Each number is 128 + 32 x the weight over the matrix's rms, rounded and kept within 0 to 255. Layers, rows and columns count from 0. Numbers have three digits each.

# down: layer 4 MLP down (transposed), 1024x512, rms 0.0201, rows 308-338, columns 192-255
# gate: layer 4 MLP gate, 1024x512, rms 0.0227, rows 309-339, columns 192-255
# up: layer 4 MLP up, 1024x512, rms 0.0215, rows 309-339, columns 192-255
down308:104122079123171133160087093168115144142135193097161122107154095119102112158184111126082127148094172157151134104151101140115103116143138178147162039128156136171129091138090152086104106119167126
gate309:194151176118101120117162173152096101183146115161078045122119153056136126114118126133110154143215163119097162114070140148161131142137060179147129163106067087127101109163106152177132174159174111
up309:092099077232155100206099119138188161127095153092119147141177098192127115111110177140171113135060099166099100123181052138151138101078203041103125089149190156165127087064123074116129139080111136
down309:182169199166133163163147146131128109185094143160090096128097113064130104140108106101139165120219146150070110095072166124178158119109052142103155092121062120091108095211107091170106162161134092
gate310:111124149092167136100183137169138173184117081106119108088111122092149149160189148116183134150163188167071164171120127176111105106126144140107133139139122048157116116091079157151085105143070166
up310:162122103101096158167115109158076145121115107098073139165164142128096115083112134131112142152111192143138151058114147109128184128116184161139196164135153171160075136051142191134107148113103125
down310:117156077086134127131102089134108115098130121143102089057116109178117146127105114152177106175142175132109163158119109085153161138035185135158142154110121167115121167137138222128108129106094115
gate311:106088112132069111152105147032101139134072115161112172136083135128092092074093190144153150119134083145106108152082111123143142169131117084129140165179139151123143153143110146136143102098136073
up311:138128115051089126136188134145160106036132139161081187076173100181125143054128126129124101100117109131120173169128149093091109142164144143195090128163097141122097152135191150113090136161111147
down311:147123130121143085165177148112103118154173181172136159129118166089084153142047105154148093177100138142106122132120104122088092131164180149132138145133164103045178113114100020194124161121080140
gate312:160083183133161080140157146138069125146077157160192165105214057099095078100072091173098132137195138139086137175175124108086074193088088121155112145094094110210116109094121072147132096169136094
up312:191061133138106108189093102101109129171140137136201202086141110091061135131088095139061121098154119147066066096187156092067117132166093104123055075083078071117108085080104072094159107168091112
down312:151084131163106117167116097078154117094162128133108171089135113118084201121106114125056140143165154191082086085147115078056139093153058100019087124010141091143100127088161116115127154115119123
gate313:152121090110103162129108155154125168143129160183100095121116088088218138177169145157115135104178091194070108126118152118093129183072186113113070105118133119116115141110123093091135120090140101
up313:108093161105135164101104099126083151135131148113087120116140124150196120150176121171143141134132167189142108127097130174139113181098195153125183121160146149156142190129092152106162121140170066
down313:110107153143110108082120147110104069173124108122105116140175080113174178151116214132134153065158086157156161115141112135100105207109148132140196130098066190080089116045071123099099117098064103
gate314:118080161092153146136131173148129135185075121140200123082176101143151142142110155118155115148148218094160167080129153135134093178176104110116180138117085061183171123131150083108124115092159142
up314:162101160080141164069131115104078133182160124137125092133115074118153144126130170081139105139155114129154093132104132115124098164115116097099187131124092087203180102131178082111094136182127168
down314:151117132106190147157113098096120114136169132131147163140111119144117140145124096112143138106128137196118057152139111088147112174142128137170155134134118144165150125081122080146123149092136120
gate315:111142102133113116132147149080150116123094176090149128074131123150206057141094127144141110142120140148215170126109151132139147153100167191167151075187118138142141140115136100147155120072137163
up315:155161079106155086129113071159067145115139207095180118131102127122155134140113165142147094150110081111151110121124129103147121132120144095104137103121140116110101154120095113121161110141179153
down315:159134155171142108109098091165102130095127121145157099193101105133154126108153133147136113157113173127101102123074116140123101109115077064101151190117129115136149150132152142135151136132183130
gate316:110106120110129215105105076116119123140133099094081144122150118129144068147099087141112125188146093140121164204106072180127130138070124159156187115143111189152115225080126155134169155117162057
up316:146166161095083115183153141089239149111121134114117122122171164116167136150097114131118191070103113127110186114148150184097105162165174121137115116124090188157132075158137104129120181134109160
down316:105118133098187131069185114071109111148171106041121107108086167147131140096153167194151120172134111123147141094110107116134128134140097134141171065180133142137049136130088099108137101117172079
gate317:052133158138160095174146144097081073113127140140210087112183212152133156053154071138182093113131189134129127119111182055146130115143192114165152104147071132120092164123186103151101043128056224
up317:125108121149106112105050103094165161135121114167114101139104124132147117139068122133042176162143186063156177142119138121110071144097096111147091175131126141181121130161113150091165138137171136
down317:112118175143125128110110180116156071140067111152205088090109211111109118098114187089130105169138158054109122130170191110119110105159131140128091123090135129155097167098136121100159145174165126
gate318:153135185178094140152103131164152144155093181167104180161115102107139083072095077141132119083112124100154114152106108131116083125174164122183094111108088201153120161128138090131147172121181115
up318:153140129144184148212138103129124122130146126177144159068171190113153168172103121147147114135117159062135143087147140100136080113174092144175069143135161106143111129132194151071100147146158122
down318:174153152089141158143131114136111098122155110204108133129136114109175106113124123105124138128137085141114102089086158133115122159206125108149122129113133112140138104166135150130109107167015114
gate319:168088089144135117126134139146093119128179164190094072193090107156149100145141123146092154097154096126156160206125091102123243206128112159155139137187076212145157121095099136091116115137117131
up319:170208164133126059132134098152187187134118095156100128122116140162146136165116094099110146145117154098111133147090151165155108148147120143186154191143096124097061061130136136161091219164149114
down319:089091196136208140069115069140136154109124116171136084083131096110140136094126102176179088166124092110137101110150131134112093122147092150175179083076153096139155153124169136140142089099142146
gate320:084141132124113128132143128135152170115154177120106135125174152131111110136099113088170066113152177106152110173134148181100089094184157172132146085111144135112101136144138139098148152118157089
up320:062073123111097160144185124136113175118087156109110117109123081101177086062138116159145203173114109127081079082146104151096154145139153143164121123166118116195184078083157096105096140087108126
down320:116122155160158085125147138196130137119154182078082112089123137075086132159117089105151132132144137120139141170099088141114106119171174183110139094109149115146115151148155119135117074102127088
gate321:038127138110104175154191122124177161141155150119158112112095077115138148148156143166150185086150097139090177093120111106124085155114150102121116104116092103109103169126105090108114217097152121
up321:054141130142125170133151125098189138065139136164140095157114049118143145115082173135105187057174163122109163134142130158063080140107130143080119093105155115038111177125140095106147189159089046
down321:169115110155166123106110108129093103122123175137125155115165156202084130144154111095126139119072138118185091151126189076097145116124097139151115106140124138180133149136160255128168062101140083
gate322:101103114104130095125167219141192168174101194126092101087200098092151123166143097107135102117096118127130184169116143111140080164134184140194111153095140107188136088160088126086106112122073142
up322:098154128051116047155127165196188131144188138103114172130150128115133163133103116072147099098130162150099135153183137137152109109158157107156083108161128146127152170172078191119137117206140122
down322:118107073103138134153186122132186125156165088107088171167154131138152192160108139059121100094090156142175192155187106122181165131116161143115131135168118195154140169131108139108146139109175083
gate323:125129185160150163150101120148125177146090173109138124104120135135166157104048077146147141143100154135136165067184147132105092181076177155139108141154138142138149085152122097144118129151105071
up323:097121127133113110118089141149082089137124155115090111176143112096149035142128176172103170051104169107081103115147123150130120098115154095151101145153157117135179096083214073094145180124134082
down323:088110115139125139109115113109081134116100148106075110143121112111174102141096134136138152122111177137147184086171176112106110125094167136129114142179129102120155135120203084111098129138093095
gate324:149137126164067096148105054136132138180125117117097132157154086180121126119110156129103133107170115081186167078094125143134114135117108164130097116125107162139157073099181122114157139129174077
up324:080142162128125112167176069143075139161142134124161076124129095112218124095091171091096158092116176096062153133084100042152132085151188117134098066162107114162108199044135128145140137170128157
down324:170120126114125106118090087118129132125118194093109144108121111099164148148131116131181045079089091092152118134095145089164092105126135161140141095040133099049063126108126122107201176155180148
gate325:140122150162109096137201084108109085139142156009159121105129076101196110062102162160128186139128090158106125160114134083117170144115121125133108072180074153084185174149075084107115111109154168
up325:125149110105167081170178068107121184123118098065156101073106101136129132073183125123117159138143145146088141169156133105060139091118108116066141090172108133078101138175043141117139081129059192
down325:081124127123129126121127215125155151174161119097079103155141118182125153154144139067149072095129146132154172092096139164102114107115098181092150178143170156161102106144114139133143084118080102
gate326:089064114114096129157120129125193168113157114135105096086085140052143080088086127145131153104134135113152103165112117151115124148044104095093168073155101190122092155149189119146113108127122147
up326:107134061155159130116098106094151131114104133134155141117185158133156141157152178157140100174111152107147171122130130140062084105101100100141149135106154136133091153154188077132064135156145186
down326:187131190149165151087115092134164114115104063142132125064154134173142108107074189115104154142087114121132090141135101152080110118158124167158158103066153134109093143134146091143154140185110125
gate327:119135128157089139146082056111180107118145111107067093149129115128134111158145202131117160105173126114193075135091130125150120129142142093090097134125147184146037100164148107122106165107061151
up327:098088153088186150193151131136151177122122104104172070122209142132129145129128132112160132117130153083130097161133178072169145133121090123119143113088201190110177154207136075156133099117115138
down327:070165091093075089076088077152160047120119160143132180113138127120093134155074118139021138117116152043149110136116101159058117173135164165091123082139149138095135126099148090154113135093167149
gate328:115088114097083126054081166070132157181192100170132169113175106137169101145137176124149119100086191167105172171153168100150158156182125121138134101188115175129164149085199123160147142157111102
up328:120110152070103152212089111129110100170123151093092143188118098114145149106176160122154107126086107172130109085117129092114157121128043170101143076152092039091093201092163144089153076175137156
down328:120159165093227169138205134080119135133121112102135133049146150127119116137125099176143133129134121086086090187094078149080138063105107128152133080127111133100104078110095102097138151100149077
gate329:169123162168088160151127124094076106159149099177187140099134092136132165097062097136139094120118157165141154110151145155048120169135172165147095102119126097134132118118150111093113133165120097
up329:138133125132108090146104121119144105120149068102173102097092195131063227143145167119137106146104110085127175124103161084075134084149142150043107041093109090039101190126131165097131155104091115
down329:091126072085145126139120106159133123141140126130064117078072148136100091128184145136154141158065072112156116125113092127163118122090080076132150205114110114143140136130091157130145206069090140
gate330:144150157165072089180123148144089072116138118108155059088119107169121149166133143164108138079125134170128112173141153079141071124185093117155146101145155082157101166138096104100149106163155152
up330:137132053092113121094166175091186140148073136087119172152184117084102123116167152104100159155123116112065202141153080089194158133117119154124163082138077165120132112126148171108119176034153126
down330:155119125117124106177095118130155152069148112177156089106149130174110167122121112139114177134063109126103106120140170119164154089173106144134151095086071092116107119084086130132130169145153146
gate331:142136164104103118123155101121128155142093167079132152136172118094129116142175109216115136118116043101137159123166104131099157105119161130170051131101130082115154136089081120062135116170164163
up331:088077098119178165144121135088145156207118180077100111151163144127094124143146127141157097159153036097137187125109149109126120092115153166086128131132151148113129089103127087057117108087117163
down331:112136117130078152160136137122147106056080142159111153122081185111129152133105125101162146170091141127129127105145161124142129148139124101126172174106169147107161159112141187129108126085110109
gate332:079122141119191181099145170179120133118149220111077105139133084101100126094110154098194133081145142134169184187102125134128117156099152122157086171134170188136072161178195168133157119123152151
up332:126154136076127154109123109099085120098120097073116045125107105131171134100170147127143169085118131110129109131143153123140118117181138173158138118114096128128146137128103083085142136131121112
down332:105131099136147108068153165072173139145064051114119095098133149117174135102208122145114117102075098106116096112113132160146076170137134126150173161128119111080116101181124151089121133119128211
gate333:122080205166141126109106142146135147139114143134102152142091113135128070170100158187157112115126164104094114147118109094103168126132142148164119152122154106161137149144084093114133164131099138
up333:159127165213181131139100100140133096141163129123169131181103118113152154142103153114111138141138142167068138117124147106094179115145116170112096124117148135115080149172106078160117106142030185
down333:169159116115124091113103162088150081132123087121111133116103149110130133130157160111122127126148114170135228120160164129139135083060124152108129136111142108089044126149179180103129107162173111
gate334:106165154065153130095126111113094092115118121164119164058138092183133092174144072116123146108170138148090140218129019179121100148092145115168084134146074089142185108134184148142087144069103072
up334:153102129146077204146116118171128124116138130093134099182102119117102115131089118162188118136097093123126125069169122059105109123116148108177134120101138127170142141050092107113119143161161162
down334:091152093182145183128201151153124095122114117133160155145146140067093109144134073109175115110165131144100127138163071071130098137123139064172123136123143146122186154107156095127118101084123153
gate335:118124112137183138181140118122159135100122140144138143113114145133125137123074156161118135120142102152128120156129142112131120161089129084116168131148202151145090126180081086170125095109208146
up335:113130119131114083166152155136119129170201157138246122123078088155087104097109153212182156175130093194103120114124185121120148129152131104097177113106139149141163141108108106171113110163138138
down335:136098125154125127107183139167179149088130117117170170136148097075143156215139119123119115173085109159172117123124129171084115139101117072115146152089205147080157200141107133167201083115128158
gate336:105128128138130065142153127120106082147177133114145117128079093039181108096155148151096159133100148106128155133008095096109101180149146091151126112132135078140103176179096117137137107160099130
up336:109124143078148108124135061085050118130151106103144144109046112123157109090099074111102175107132121093118186151098162086139070193112170107172132084094061118111156172184150059139136185142181088
down336:150112126179123110180130158104142072088114153088105157118154153116127180138098147129167125112093091062104130152141093132091102093082119110114136154108146133152122089111161153129144061143175122
gate337:093106157100092130100115087207098194077136182120164137081144107103160118128140127129237114085131157111106141143091134075200091140092141151169136182207139085179129103092169166123088123104106112
up337:116117109119144104124152235112139081208159128181069123165196115146123116109103199146109148153159107123119096124153112187084096153154111120133078134074114187134148083168143065146136126147134105
down337:117125100122120162084120081197130210068161170169145102152096069109164131115101079108211129109143158127115117118082122095183116139099117096166160131162142110173130080101162166163095101146063095
gate338:109108154055122071180110121129131133150108127104154127128116112111108132090110170143116098115167149134107166125109166160126128124140106079107108158142172163160176124165107123130113109121113172
up338:166141126109120174113116101137085092129181155144120120121132134120169158151147095061120201151149104185115137131152089122119128168156101142147103142090114123131078143087171132132107107100143071
down338:144171112092114113183137122099114038205092152160123199112148116129113088154079124102131115073110176131081158169146133158114121125143119147140108159129094158182100121138106089157156144085137132
gate339:133138082089129108169072127145088160125127146168131144174186090142126094146145097149112175115153097139133113157109132149144194114032142084148069155093133105152149023127120101063142073112174128
up339:141121149071108081105121135182157114117076145106092147123133122128072134092098152089069091104117167133105036169113154084117127110149152120130071098101110123097128070136106117027164116099128100